config.yaml
n_layer: 10
d_model: 192
n_head: 3
n_kv_head: 3
head_dim: 96
d_mlp: 512
vocab_size: 8192
activation: "geglu"
norm: "rmsnorm"
norm_place: "pre"
norm_eps: 1e-06
positions: "rope"
rope_base: 16600.0
rope_fraction: 1.0
qk_norm: false
attn_scale: 0.102
bias: "none"
tie_embeddings: true
parallel_block: true
init: "uniform"
init_std_qkv: 0.0244
init_std_o: 0.0
init_std_up: 0.0244
init_std_down: 0.0
optimizer: "soap_variant"
lr: 0.00441
lr_mult_qkv: 0.7
lr_mult_o: 1.65
beta1: 0.95
beta2: 0.95
lr_head: 0.0108
grad_clip: 1.0
warmup_steps: 200
schedule: "wsd"
decay_fraction: 0.849
decay_shape: "linear"
final_lr_fraction: 0.0
batch_tokens: 131072
seq_len: 512
doc_mask: true
train_tokens: 463400000
steps: 3536
dataset: "wikipedia_en"
Each number is 50 + 15 x the weight over its row's rms, rounded and kept within 0 to 99. Layers, rows and columns count from 0. The size before them is the row's rms in percent of the matrix's.

# layer 4 MLP up, 512x192, rms 0.13, rows 274-286, columns 0-191
099:57 53 63 72 61 49 25 55 32 38 57 57 28 69 38 30 36 53 59 21 50 44 46 66 34 44 56 47 69 33 53 33 30 37 73 54 45 39 49 56 64 38 61 58 75 52 61 61 66 49 50 33 50 40 42 54 67 73 49 50 65 56 61 47 57 63 37 64 37 59 58 83 61 54 67 46 52 45 66 37 63 61 39 74 23 51 68 50 44 57 45 43 49 34 49 30 64 13 53 48 40 61 45 55 42 44 60 57 30 69 54 78 36 44 37 45 45 81 47 73 31 59 47 38 41 66 64 32 86 53 69 16 38 47 58 43 50 56 47 37 53 77 77 74 56 40 52 49 77 49 41 49 52 71 25 70 49 60 36 57 55 72 40 31 44 95 70 39 46 40 83 83 50 45 48 44 75 50 53 51 44 74 87 73 71 24 60 50 50 33 33 30
098:42 60 38 73 46 60 62 71 31 45 58 32 44 48 41 59 28 48 61 33 51 52 64 48 50 51 58 62 45 56 54 39 95 32 46 66 25 43 72 71 71 58 27 56 54 49 44 37 55 48 46 55 43 48 44 45 61 45 69 54 80 61 30 23 53 51 43 59 82 75 25 28 62 58 50 66 51 27 43 57 45 44 52 47 60 54 66 18 57 41 46 68 56 63 48 31 33 81 21 73 43 28 55 55 76 32 52 48 47 54 67 68 54 46 52 58 36 33 49 75 66 47 33 36 37 24 65 49 72 46 75 46 69 64 55 23 45 29 47 66 56 52 42 61 57 33 67 36 57 67 53 56 46 74 40 53 58 53 39 91 66 69 31 41 39 38 70 34 66 58 28 83 36 60 55 27 52 62 29 70 40 74 51 58 35 50 70 51 53 54 59 04
101:54 50 68 41 53 42 41 61 46 51 21 86 49 34 37 39 39 24 24 40 71 62 35 47 43 23 35 38 53 53 31 57 55 51 71 51 59 67 35 57 65 32 66 32 63 28 29 36 13 66 47 40 53 50 38 40 32 27 49 34 20 37 31 57 39 48 13 56 38 59 53 46 35 45 34 53 51 76 28 65 35 34 53 32 51 38 34 59 68 38 50 61 44 38 45 41 63 50 41 77 71 50 57 51 64 60 30 58 53 17 52 56 49 67 35 44 73 50 43 66 30 55 56 69 49 76 42 20 40 58 39 37 53 43 35 63 30 57 61 59 72 30 70 47 62 40 75 49 51 50 19 55 22 23 40 57 44 82 69 41 48 23 56 52 78 53 67 40 37 47 42 42 42 39 71 68 58 45 48 39 58 63 45 48 29 46 52 64 39 25 43 08
094:57 65 54 32 81 80 33 62 26 59 40 69 44 46 39 56 55 57 57 57 54 56 59 37 54 35 50 50 59 87 46 25 63 39 75 48 58 35 52 63 44 49 46 19 48 42 27 70 46 73 36 37 99 56 48 30 69 21 55 54 68 64 64 59 06 41 70 61 52 65 50 53 66 53 37 54 44 63 53 43 29 53 63 50 49 41 27 63 34 36 45 75 57 54 32 50 50 46 52 31 66 74 64 28 37 64 20 46 39 42 41 68 33 60 18 16 47 59 26 73 72 45 46 53 44 63 49 37 31 51 33 43 49 30 71 47 46 48 30 52 28 51 58 60 38 53 66 49 27 37 69 44 45 67 69 69 48 37 78 49 37 64 54 55 66 46 64 55 68 34 44 60 41 51 69 56 60 50 62 57 27 49 15 53 61 27 32 40 43 72 53 50
100:33 50 38 35 44 43 56 44 43 40 68 47 13 33 58 49 47 60 24 34 75 61 34 35 96 49 49 35 38 39 63 41 44 65 44 31 41 55 48 63 51 56 58 62 69 63 46 45 82 42 59 64 52 68 47 44 31 67 47 37 70 19 74 47 72 53 37 32 61 55 59 52 45 41 26 57 32 61 40 47 42 63 37 39 54 71 41 66 47 43 60 58 51 31 30 51 47 47 59 73 43 85 49 32 20 39 48 58 30 50 70 63 52 44 45 43 49 38 33 46 45 55 59 61 64 63 75 44 31 61 70 63 56 77 51 52 25 31 65 56 53 62 37 91 44 60 48 60 18 63 25 50 62 97 52 04 59 62 47 44 76 46 46 46 66 59 30 44 44 34 41 41 56 44 46 42 74 81 63 57 32 31 59 45 41 71 34 55 44 40 38 64
103:51 51 40 29 31 64 58 29 70 27 39 40 41 53 64 44 52 54 32 40 27 61 21 45 27 53 42 81 45 53 62 67 43 61 58 57 57 41 71 32 33 37 45 55 68 47 46 39 65 60 43 54 51 75 67 39 51 47 65 51 91 55 62 71 47 52 31 46 52 36 57 56 47 55 57 54 67 31 78 13 54 65 69 32 38 44 36 81 54 57 74 21 35 64 68 78 60 73 51 41 74 56 60 68 14 37 39 69 54 04 75 51 56 52 42 28 53 45 43 27 50 79 53 53 69 38 68 70 73 53 52 56 56 58 56 47 53 10 30 38 46 29 51 21 43 46 43 27 56 56 48 47 44 44 71 39 47 41 50 46 52 45 54 57 74 63 20 71 54 34 52 48 48 53 46 68 62 26 41 44 58 66 31 38 49 69 42 51 46 82 49 43
104:58 08 42 24 53 39 50 43 46 63 62 30 29 49 34 50 45 59 45 51 77 59 60 36 43 69 50 65 53 59 62 29 51 61 43 51 35 36 30 69 41 22 26 71 41 63 61 40 78 79 61 30 80 44 45 46 39 40 69 42 62 40 44 57 52 50 49 25 45 52 51 49 62 62 40 42 48 38 23 41 73 60 53 48 39 38 41 61 64 47 41 74 83 52 39 21 37 24 43 30 65 72 74 31 60 53 40 59 39 58 38 83 71 56 48 37 32 53 72 45 59 25 43 82 49 51 42 36 51 50 28 32 50 65 75 56 60 37 65 50 42 77 50 46 78 46 43 26 59 50 62 47 62 31 74 08 39 33 61 41 21 60 44 58 29 56 43 39 42 55 39 36 31 51 22 49 38 62 68 50 58 40 33 59 54 39 50 16 59 58 34 64
098:64 57 47 45 41 63 52 57 38 42 63 27 40 66 66 50 41 54 47 53 24 39 41 80 80 57 42 58 19 48 44 58 30 31 90 37 77 33 47 44 46 56 53 41 56 30 91 63 47 44 45 35 46 29 29 37 58 46 45 62 51 48 68 56 50 54 35 61 39 65 50 75 59 51 42 79 66 58 75 74 63 43 58 53 50 45 25 37 41 55 48 52 64 65 20 35 40 39 62 49 32 63 77 53 28 29 50 70 34 43 51 55 32 43 53 50 46 46 39 70 25 50 32 72 15 40 72 54 46 43 42 53 44 34 52 70 34 63 60 62 72 64 75 35 61 40 61 52 43 55 75 29 79 57 33 66 48 53 45 39 59 40 34 34 23 32 50 52 24 58 20 63 65 71 26 18 71 38 47 61 76 46 25 63 45 51 34 50 32 54 58 60
105:22 60 67 62 35 41 50 40 49 51 35 41 57 41 41 53 33 49 53 54 53 46 72 33 65 55 64 43 66 48 44 47 70 55 28 51 68 46 43 46 36 57 46 35 63 89 50 62 27 31 31 72 64 54 54 64 37 68 43 70 23 50 47 15 55 68 51 58 37 78 30 27 47 50 52 40 66 42 36 34 49 60 37 30 63 54 55 26 20 26 76 35 62 34 67 31 61 54 51 56 67 56 35 60 32 37 62 40 76 60 58 44 32 59 29 66 57 57 51 48 39 46 64 52 45 79 36 47 41 42 52 75 87 79 49 63 53 37 53 50 51 61 41 30 49 49 29 67 59 45 50 54 32 58 04 88 51 22 55 43 49 48 55 59 53 47 72 28 44 67 63 68 69 48 27 48 36 13 24 56 79 58 39 53 82 45 47 42 49 39 62 47
097:50 65 34 53 48 21 66 54 44 64 45 36 34 56 42 24 66 76 61 83 34 44 39 33 36 31 57 51 36 49 42 49 23 85 33 53 63 42 53 36 77 63 56 32 49 37 71 34 89 28 44 29 39 60 39 35 63 36 42 51 34 58 46 66 41 62 67 37 32 49 51 48 24 35 65 60 70 38 22 46 35 40 44 82 63 35 43 47 35 23 28 55 52 27 39 69 53 38 35 40 31 43 29 56 54 71 51 49 54 53 26 37 55 61 65 48 45 63 72 40 52 62 53 38 53 61 38 61 39 62 50 33 32 46 51 58 52 36 34 57 33 49 52 48 61 50 80 48 52 49 80 80 85 21 59 51 49 45 30 60 31 54 52 74 58 54 47 52 41 35 60 61 76 70 76 55 74 68 56 69 56 48 68 26 31 34 36 75 57 64 27 57
103:40 30 60 48 63 39 36 48 29 70 41 38 40 49 51 54 65 69 32 33 34 52 44 51 32 64 53 41 33 53 79 35 30 45 22 30 47 63 56 47 79 63 38 52 49 28 48 42 37 44 47 48 28 42 41 33 48 60 63 40 67 64 66 55 35 49 71 50 73 67 50 45 34 42 53 44 63 41 59 63 43 19 86 40 27 54 34 67 54 55 66 36 58 07 58 31 59 47 41 42 31 52 59 63 41 78 47 57 45 69 08 62 64 49 47 47 58 39 62 56 40 59 41 81 29 43 49 53 54 45 66 34 46 11 38 53 37 50 62 42 71 54 53 45 63 40 63 49 44 75 35 54 41 35 23 43 64 41 72 79 49 61 56 36 74 74 31 75 26 38 68 52 49 28 85 19 64 66 44 39 51 63 47 47 30 66 27 32 34 38 46 28
097:13 21 42 50 34 70 49 41 47 50 77 21 48 37 39 42 57 76 52 51 33 54 41 41 62 46 74 37 53 52 70 48 48 50 53 38 54 68 56 43 67 61 54 46 60 46 49 50 53 41 22 48 48 54 50 28 67 67 76 25 55 67 13 60 66 74 65 57 38 55 36 53 39 67 88 58 64 47 40 65 52 67 60 46 59 55 57 60 68 56 59 68 59 80 68 27 50 39 19 22 40 63 74 46 29 40 67 38 72 67 47 87 69 49 73 42 63 59 49 47 71 27 55 50 41 44 41 37 42 37 49 53 47 49 56 50 84 43 58 48 65 60 30 57 40 19 45 21 50 47 59 51 35 62 44 61 38 62 12 69 30 19 61 56 43 64 42 37 38 60 44 49 40 58 47 55 79 68 90 45 56 51 36 41 62 67 22 42 44 58 59 51
104:45 50 53 39 41 32 44 75 38 57 46 69 72 36 57 52 57 21 41 49 68 63 33 41 50 63 51 71 36 36 58 59 62 52 41 41 67 66 45 35 03 36 66 43 72 28 58 38 29 52 69 76 34 58 59 52 40 72 53 48 40 73 48 54 89 39 50 59 36 42 55 39 37 18 86 78 49 50 22 50 49 43 37 93 55 59 62 79 58 43 54 43 60 46 41 82 81 46 51 33 47 38 64 47 60 46 60 50 28 53 43 23 74 74 38 53 59 53 63 58 70 36 39 52 59 52 42 31 62 38 78 60 40 29 50 65 50 46 53 45 52 59 44 46 74 54 61 27 46 41 50 52 56 54 50 28 56 43 92 52 42 57 69 38 34 23 50 43 20 44 43 72 49 54 43 42 60 71 46 53 65 47 41 62 46 29 52 85 36 34 63 31
# layer 4 MLP down (transposed), 512x192, rms 0.121, rows 274-285, columns 0-191
098:42 35 37 45 57 66 73 27 44 60 56 22 26 38 48 48 49 52 32 15 70 37 35 54 34 34 50 31 51 32 30 42 63 42 57 63 66 66 60 35 28 66 63 49 33 61 48 47 40 69 65 46 35 88 64 59 44 31 46 64 31 50 69 69 34 72 45 58 55 41 31 62 33 53 55 40 22 46 42 51 96 58 30 44 76 40 42 53 50 55 44 35 52 35 36 31 50 26 76 57 56 29 51 47 71 33 69 65 79 33 41 43 71 62 55 56 45 21 40 40 58 46 61 59 59 68 49 46 48 57 72 60 60 33 41 41 54 41 32 72 58 52 89 39 52 76 61 51 55 59 75 59 48 45 41 35 78 53 42 46 43 52 64 61 44 46 41 53 27 36 31 25 64 65 59 75 40 27 75 70 34 61 32 54 23 52 48 18 42 66 47 38
106:40 59 60 57 46 70 65 47 59 37 29 53 37 56 59 50 42 58 38 32 72 64 32 47 67 83 60 21 60 34 49 64 52 41 60 60 71 59 28 33 43 59 56 42 37 32 63 58 72 74 36 52 34 41 58 43 63 32 53 46 55 39 68 35 36 59 54 75 65 46 57 74 21 60 14 31 38 39 18 15 06 49 37 36 31 50 39 12 49 40 71 42 29 50 63 30 44 49 56 61 53 23 43 62 58 29 54 46 41 48 60 51 35 62 45 69 51 40 48 53 43 55 81 59 01 48 63 60 44 55 52 85 44 50 34 52 34 51 51 45 63 47 57 55 46 45 52 75 42 37 51 46 55 57 90 69 69 41 53 38 39 67 33 51 53 65 36 55 54 46 48 28 43 59 56 58 75 64 86 60 62 23 46 49 25 53 37 61 50 32 50 61
097:38 28 25 37 40 58 38 37 32 55 53 47 73 50 53 30 86 44 23 37 27 56 31 59 27 32 46 41 38 57 64 37 56 39 38 38 60 73 29 55 54 44 50 49 62 51 71 50 44 42 58 83 35 44 89 21 60 46 55 48 49 56 35 44 38 68 44 42 31 31 41 44 43 49 39 52 77 55 19 55 66 45 17 45 44 61 77 50 58 91 40 37 54 83 35 51 40 27 40 38 35 75 70 25 62 49 72 34 57 74 39 51 55 42 54 55 67 39 56 28 46 76 50 38 46 59 54 91 51 59 55 37 50 71 60 51 40 16 38 45 52 64 31 41 60 48 62 36 50 43 58 35 66 43 29 61 51 29 39 68 64 53 58 47 34 38 63 55 66 57 44 61 64 40 13 58 31 47 55 47 51 49 61 47 40 31 22 27 63 77 58 54
091:56 46 57 61 61 37 51 50 44 39 10 47 54 48 75 59 83 37 44 50 49 31 64 39 77 63 58 60 25 53 46 68 48 46 36 52 28 75 41 33 23 50 81 65 40 46 55 15 24 59 69 73 31 27 57 72 47 97 44 38 62 46 56 49 78 71 31 48 45 41 51 42 47 49 55 59 27 38 37 24 70 56 60 38 58 36 59 66 70 46 54 43 38 59 84 61 85 57 38 60 13 48 48 58 51 44 64 41 51 60 42 69 64 52 58 68 29 38 62 44 48 68 49 65 45 37 45 75 66 55 56 57 55 67 32 46 33 63 78 52 72 46 25 66 40 35 50 64 65 66 24 67 83 44 56 43 59 46 61 54 77 44 62 29 58 65 31 41 56 54 60 31 61 52 47 51 44 51 46 74 46 53 74 40 27 45 57 66 59 35 44 56
099:12 92 61 21 37 54 63 48 44 21 68 43 46 44 39 51 59 58 71 60 67 75 72 37 58 62 64 54 43 48 60 57 10 63 47 31 53 32 44 52 55 22 53 43 63 31 34 43 60 70 41 91 61 38 17 59 33 39 44 49 55 38 46 68 52 73 43 56 42 23 39 55 27 72 41 69 50 38 42 61 49 61 28 55 34 59 50 46 42 36 52 24 44 50 68 47 60 44 70 43 32 71 61 31 41 50 51 40 23 54 62 50 73 59 51 37 43 69 33 49 51 49 52 44 74 46 87 20 58 52 34 39 52 68 49 64 30 65 52 53 67 11 48 37 55 49 34 38 44 46 49 45 50 62 49 68 47 33 57 60 48 72 43 49 58 67 50 61 61 56 46 37 16 43 34 58 78 41 49 65 59 79 25 56 20 57 52 38 41 26 68 49
093:49 59 85 60 41 32 40 63 57 54 49 65 48 44 39 46 34 44 55 59 66 34 38 61 63 66 53 45 45 47 38 59 49 26 53 32 42 66 28 61 39 44 50 39 37 59 74 50 55 53 51 62 63 68 83 63 69 39 24 53 44 52 55 58 25 38 66 36 65 60 56 57 43 40 36 48 52 33 25 62 45 20 52 39 82 58 49 27 42 47 70 64 60 23 49 18 43 51 43 51 36 44 44 57 36 76 51 25 24 65 42 24 23 18 51 69 40 69 56 98 46 22 54 56 38 39 69 29 53 49 28 36 51 27 31 45 35 56 41 34 39 62 66 61 41 25 21 49 58 37 50 50 39 52 51 37 51 52 75 37 39 73 42 39 80 37 63 44 16 84 53 59 69 77 40 51 36 41 27 67 49 71 55 51 48 55 53 67 69 31 48 57
103:74 69 71 68 35 39 29 77 42 37 25 57 37 47 46 37 54 46 16 56 66 50 73 33 67 47 36 49 29 51 24 56 59 57 50 47 57 27 71 67 16 39 41 67 40 43 54 80 30 54 55 50 41 65 49 46 72 65 45 36 45 86 56 39 63 75 36 55 30 45 29 49 71 24 64 62 64 16 46 31 58 43 61 29 37 80 61 34 61 52 30 29 72 55 79 69 35 45 62 76 59 58 37 57 56 39 52 42 57 61 69 52 46 26 50 53 68 51 52 60 73 53 48 58 71 73 49 45 39 44 34 44 75 31 58 33 54 59 25 55 42 54 78 58 66 72 76 40 49 70 65 63 60 51 52 15 61 48 85 29 53 37 81 52 58 52 46 38 47 54 58 35 65 61 43 60 49 58 56 63 62 68 40 70 46 51 54 45 62 55 63 65
100:49 65 61 60 62 62 52 28 37 62 53 58 45 45 35 72 41 51 57 29 62 46 80 33 21 23 62 72 54 54 50 35 63 57 66 48 45 51 49 57 83 51 35 71 33 73 53 48 60 48 36 75 59 50 77 76 14 50 29 65 47 41 42 58 37 62 66 39 42 59 55 43 55 45 57 28 60 41 32 73 28 70 66 52 28 32 54 70 38 54 58 65 26 57 63 47 63 59 61 63 65 32 11 49 70 68 40 61 77 67 47 50 43 65 74 39 47 54 63 41 41 48 54 43 64 68 24 63 63 92 32 13 86 33 75 63 44 40 51 31 58 64 38 66 55 62 30 48 51 09 50 65 36 68 53 73 62 62 49 36 35 58 57 41 56 49 44 48 56 57 53 33 47 48 89 58 45 56 56 46 28 47 46 47 54 73 46 48 58 39 61 51
094:45 42 46 34 58 75 29 28 37 62 30 13 33 66 40 51 50 57 72 37 68 67 36 65 48 37 37 38 54 93 54 60 88 39 99 35 44 54 42 24 52 44 42 54 53 53 51 48 63 61 77 41 67 41 81 40 50 44 51 43 69 67 64 64 47 40 53 43 50 32 60 66 43 35 54 70 49 67 57 66 58 45 60 59 45 58 80 78 71 68 61 51 65 53 51 66 68 47 60 43 68 65 70 35 75 54 65 54 42 58 53 37 28 50 66 21 35 59 54 42 36 60 61 46 38 56 58 42 56 45 51 66 30 32 53 12 50 55 63 44 54 55 31 54 47 50 71 42 56 65 79 35 71 53 48 65 42 42 68 47 50 53 62 78 29 55 54 69 49 48 59 58 67 23 63 81 53 28 73 58 38 36 59 31 31 51 62 29 49 59 32 70
098:53 42 46 49 53 57 48 29 35 55 27 32 70 53 64 85 36 26 26 61 22 57 81 58 55 46 34 51 46 61 56 51 39 51 56 32 21 62 71 39 30 16 54 84 60 60 33 73 30 64 55 45 49 43 66 59 57 64 56 48 55 44 40 39 48 67 32 68 54 42 46 65 52 46 50 37 37 76 56 21 63 67 43 52 45 26 79 46 35 54 41 15 39 62 69 55 57 37 65 68 49 58 53 60 18 63 38 60 58 45 19 68 52 57 67 37 41 24 60 49 95 63 27 42 62 53 43 37 18 46 38 76 51 55 52 29 29 74 72 59 63 66 54 30 51 49 30 51 50 70 33 56 46 71 43 72 55 41 65 48 64 46 40 23 45 47 24 41 57 77 59 48 63 27 34 54 54 59 57 48 32 67 55 51 47 64 69 39 69 55 49 39
102:78 70 73 63 37 59 63 32 74 41 40 54 42 43 51 54 70 41 46 51 47 55 74 73 48 41 54 50 39 44 51 55 41 74 68 29 52 31 43 69 28 27 16 71 35 62 29 47 38 61 45 60 62 20 82 51 30 55 48 74 30 53 46 36 49 30 58 68 51 60 59 52 60 52 60 39 54 82 22 27 66 14 57 58 46 57 80 39 65 34 39 42 66 30 65 38 45 26 57 42 64 59 59 29 42 44 69 50 58 62 59 25 52 68 58 33 29 46 54 47 39 56 31 66 48 54 53 82 45 59 60 54 54 51 32 30 66 29 54 44 44 60 71 43 45 93 47 49 56 64 67 47 53 37 62 52 47 38 36 38 31 30 35 67 37 15 63 31 29 69 49 48 44 44 54 80 50 37 13 57 28 64 46 52 75 56 66 59 52 44 61 63
098:24 37 27 64 63 67 37 45 56 66 49 25 47 65 42 83 42 29 37 23 42 38 28 40 56 51 48 62 46 65 47 33 44 53 58 49 32 41 57 34 68 50 60 56 52 39 39 53 67 61 42 51 58 48 63 59 47 35 56 54 56 41 49 56 35 34 18 53 72 65 86 43 59 16 59 36 43 37 64 57 66 17 47 60 32 74 61 73 65 64 51 41 54 64 29 40 52 53 70 90 76 52 57 49 32 46 47 53 59 61 38 40 53 35 76 51 52 32 56 48 35 59 71 66 45 64 35 53 41 46 52 62 58 57 34 23 66 67 71 83 35 30 49 46 64 36 18 27 34 53 32 60 57 80 78 39 61 43 75 71 62 42 63 22 31 51 25 60 49 52 72 39 46 61 46 24 36 36 24 65 54 77 40 57 34 69 36 68 57 60 59 48
# layer 4 MLP gate, 512x192, rms 0.128, rows 275-286, columns 0-191
098:60 45 45 43 69 70 69 67 55 18 67 29 40 40 43 43 33 51 38 38 28 32 57 34 36 58 29 51 75 80 56 25 40 44 53 27 48 66 24 46 55 44 58 56 48 74 32 51 53 49 21 59 20 08 55 50 54 61 60 54 61 79 64 35 67 71 63 36 49 60 62 28 46 54 55 44 66 71 34 33 42 24 46 57 38 55 41 26 53 30 42 15 68 37 51 45 59 41 57 39 52 47 16 63 50 62 76 70 64 43 69 50 68 99 23 51 39 70 43 71 42 33 56 73 73 39 72 43 53 53 60 80 38 43 22 57 59 41 38 48 50 51 59 58 48 47 40 59 36 59 52 49 40 51 18 41 58 43 53 53 54 30 51 67 62 51 45 69 30 63 58 48 39 51 73 55 48 38 65 45 45 40 64 50 52 51 35 35 49 48 55 25
099:32 52 64 57 28 56 59 81 24 33 49 55 55 50 12 24 49 41 41 67 55 56 44 46 46 40 33 07 67 52 77 53 78 19 40 72 57 45 42 53 53 13 74 49 63 47 44 58 41 75 60 60 44 36 62 34 57 59 40 35 06 49 35 66 42 60 27 46 65 49 80 00 44 70 37 66 52 40 46 46 58 79 40 37 28 41 56 61 65 23 55 49 47 59 39 67 56 41 57 56 50 61 67 47 59 46 60 53 50 49 36 50 68 48 41 72 40 42 39 50 31 75 61 32 21 56 49 52 59 60 51 61 56 51 42 58 66 48 40 47 34 69 76 42 48 34 35 37 71 31 44 66 56 36 28 44 51 54 59 24 45 52 45 53 33 58 45 42 48 67 32 57 34 30 06 48 45 45 48 55 17 47 42 38 32 48 46 66 46 65 45 37
101:45 31 64 18 26 51 54 25 84 31 58 58 66 41 68 21 38 31 56 40 47 55 43 72 42 29 50 22 56 51 27 54 40 52 57 46 80 41 61 12 71 64 47 38 68 39 40 58 54 26 12 43 56 53 40 26 28 50 19 48 14 53 41 53 31 40 35 63 39 35 59 34 41 46 39 46 64 44 40 65 51 52 54 52 39 52 35 24 61 39 48 56 34 34 55 44 34 58 69 42 53 42 63 73 54 62 56 52 60 26 31 09 27 62 48 39 49 38 43 50 39 50 57 65 63 64 44 32 63 67 44 67 50 64 42 63 57 62 60 71 57 49 63 41 67 50 37 22 50 63 48 58 30 36 55 39 53 77 29 59 37 68 34 69 58 73 34 24 38 53 37 53 39 27 64 24 64 46 53 49 62 43 71 45 62 76 53 43 44 30 81 38
098:57 42 49 59 28 39 50 80 55 58 51 46 68 41 59 31 80 54 25 55 43 61 50 36 40 32 50 25 52 57 75 59 51 58 58 44 80 40 46 62 54 39 64 43 80 56 75 41 43 30 72 45 41 72 65 22 45 55 49 50 56 65 52 73 44 47 68 64 51 41 64 44 61 33 50 53 42 46 70 49 38 58 62 56 27 63 52 34 29 58 65 47 60 61 46 44 28 78 49 22 50 43 53 48 54 66 94 59 62 00 20 48 66 56 14 51 31 31 53 46 48 46 40 81 59 39 62 71 44 72 73 55 75 34 60 54 51 70 22 40 34 77 51 62 49 33 94 35 45 52 76 53 37 44 45 60 85 54 70 47 38 42 51 39 50 48 52 48 64 55 49 39 73 41 68 38 47 69 44 40 42 53 60 36 60 55 50 53 53 84 41 42
100:66 66 71 36 41 75 43 15 60 25 16 70 43 65 65 21 38 43 73 61 40 42 35 39 46 48 46 59 66 45 46 38 36 40 57 64 50 16 62 55 52 66 34 23 33 58 59 43 37 51 61 47 37 61 43 43 44 49 67 28 39 53 17 61 32 54 75 55 53 66 61 55 64 39 49 63 80 48 57 52 46 62 52 48 55 52 49 35 37 48 55 49 17 26 41 73 60 57 69 38 50 33 53 52 27 51 37 53 66 30 64 21 52 56 60 32 47 53 45 37 38 52 33 58 75 61 48 76 73 38 33 51 52 38 52 47 52 54 46 55 49 20 67 48 45 61 24 75 30 55 33 79 65 67 56 76 48 73 52 33 50 46 60 65 60 39 34 79 51 46 41 44 53 81 80 58 33 19 29 63 38 72 63 37 34 79 45 65 45 19 47 47
109:51 67 44 44 75 88 50 35 31 49 68 48 44 62 68 36 69 45 60 51 42 29 37 61 22 48 37 18 57 78 70 40 64 39 42 47 50 65 63 40 61 68 58 37 36 39 60 43 50 46 42 61 60 47 67 38 37 51 52 58 36 57 35 33 35 59 66 54 84 57 52 43 38 62 40 40 47 55 48 65 46 72 38 51 28 19 43 50 85 52 57 72 23 17 26 62 58 37 34 78 59 81 52 36 46 22 68 69 29 59 47 60 68 37 58 58 44 54 35 76 29 77 71 30 52 42 49 53 49 68 63 49 41 69 47 72 47 48 54 42 54 52 27 36 62 50 65 40 70 28 49 37 58 51 50 76 39 36 33 79 54 42 20 72 65 48 51 59 35 74 54 52 33 43 58 33 36 52 55 58 20 42 68 30 49 58 42 75 58 27 51 25
095:62 47 34 47 55 44 61 51 63 34 70 85 63 55 50 52 39 47 58 36 79 65 78 20 46 41 61 59 43 57 35 46 65 34 47 40 58 40 31 31 99 47 41 47 40 53 50 39 42 56 51 55 39 54 53 75 44 61 43 67 65 66 33 64 48 37 35 29 45 57 21 78 61 36 65 23 44 51 64 65 53 46 76 38 62 41 66 57 58 41 62 52 53 70 43 47 65 54 48 49 48 36 32 48 83 73 59 34 55 47 24 60 27 53 67 45 29 76 56 34 48 44 45 39 65 47 49 71 44 56 54 27 72 40 47 63 40 32 85 17 44 41 50 37 15 59 43 54 53 50 00 73 40 72 56 61 38 56 50 44 54 60 56 82 60 54 38 42 57 43 55 43 69 67 86 71 52 55 71 68 31 47 46 31 35 56 73 53 37 49 53 60
104:44 26 54 40 38 70 43 71 45 48 54 53 32 48 74 54 57 33 40 65 58 38 53 61 51 54 35 40 41 24 72 43 51 78 70 54 40 52 17 44 62 64 70 51 61 26 70 41 63 49 45 52 79 38 70 38 67 32 51 35 34 33 52 84 48 61 56 56 63 49 55 64 52 32 77 72 49 54 55 35 67 33 61 61 45 55 45 60 62 33 33 59 65 63 40 43 51 48 73 61 61 49 69 51 65 39 68 50 21 77 58 34 62 61 94 33 37 46 56 56 29 45 14 48 53 37 45 29 52 52 51 61 35 56 39 37 49 47 39 50 48 56 46 64 48 27 75 31 49 62 80 32 75 50 53 33 42 56 52 36 59 73 64 59 28 61 09 67 41 45 58 61 25 21 53 50 31 76 57 49 41 66 53 51 28 94 76 54 35 69 47 57
100:51 50 75 37 49 56 51 47 31 56 31 67 78 52 66 74 66 38 54 47 60 45 52 57 16 47 40 40 41 35 61 32 58 44 41 26 19 50 58 63 34 40 60 77 44 49 33 46 52 35 82 65 41 35 64 23 57 31 48 32 07 67 56 75 42 67 77 54 62 54 44 50 30 26 42 25 54 63 74 29 73 21 32 45 32 45 51 50 47 65 39 61 42 69 45 33 37 40 37 45 50 66 44 48 35 61 23 43 36 48 53 40 62 36 68 58 39 61 60 58 46 65 27 49 25 82 72 46 57 50 47 57 62 56 12 67 23 52 40 37 49 64 57 69 38 37 56 33 53 66 28 63 47 49 63 43 23 48 60 44 30 36 48 71 35 51 53 50 36 52 31 58 63 47 60 67 79 35 57 44 34 64 45 27 52 44 17 61 45 35 34 77
104:52 42 56 46 52 44 46 60 21 55 53 49 37 45 45 42 46 45 47 41 50 41 54 71 62 48 31 65 33 78 48 47 30 50 52 28 40 63 59 70 62 35 55 48 62 47 37 48 42 33 72 45 45 46 62 50 51 62 70 60 55 31 42 56 58 71 65 35 33 45 55 43 36 00 00 42 48 33 59 61 41 37 56 49 40 57 18 61 75 40 47 36 22 36 60 24 34 47 41 30 44 49 54 60 52 52 51 46 43 52 52 57 59 65 58 60 20 87 57 56 46 58 52 38 49 46 66 57 40 78 66 39 64 53 39 37 47 67 51 41 31 78 80 55 45 61 32 52 71 44 43 76 34 30 62 46 57 68 47 44 26 58 59 43 99 49 53 34 53 46 55 65 29 49 66 47 80 53 65 52 28 31 43 27 30 45 38 25 48 32 47 65
094:24 65 65 49 51 51 56 44 33 75 23 55 40 33 48 70 56 55 65 70 77 54 64 56 66 15 38 68 53 41 59 50 48 51 54 53 41 55 29 58 47 27 44 39 48 69 65 18 25 38 62 57 37 81 30 74 47 60 48 52 35 45 39 56 71 44 55 49 59 90 50 39 26 41 31 58 47 37 53 37 68 64 81 91 35 37 52 60 34 52 46 77 23 63 62 63 42 50 52 48 40 00 42 80 55 56 36 44 57 67 73 64 55 52 47 48 40 40 48 43 30 62 49 41 50 68 40 58 63 36 46 67 66 47 41 50 23 48 68 49 81 53 81 30 63 73 49 57 61 73 64 57 56 32 41 46 81 39 49 43 57 64 50 49 69 41 62 41 71 45 63 70 57 47 15 67 56 47 35 41 48 41 78 48 59 39 45 42 46 36 53 61
107:31 68 38 55 51 57 62 45 32 25 42 36 60 23 40 58 46 62 64 51 58 63 51 55 35 46 55 58 40 61 00 54 21 59 50 48 52 42 23 67 63 33 58 46 34 78 76 39 56 38 40 56 59 33 29 40 54 62 53 76 44 54 59 65 67 47 60 54 41 30 75 73 63 40 45 64 64 42 59 63 77 53 30 61 44 62 63 67 57 24 63 58 49 28 24 27 63 40 40 60 62 45 56 51 56 65 36 48 78 52 67 57 43 33 70 56 48 54 41 62 46 50 64 42 32 74 63 73 41 54 60 22 46 47 64 52 16 55 55 88 60 63 27 24 36 56 36 49 66 62 50 20 65 28 45 42 45 29 58 41 68 62 24 61 39 54 51 48 49 52 31 64 39 63 65 47 15 14 58 69 38 24 51 37 52 89 44 47 50 51 51 48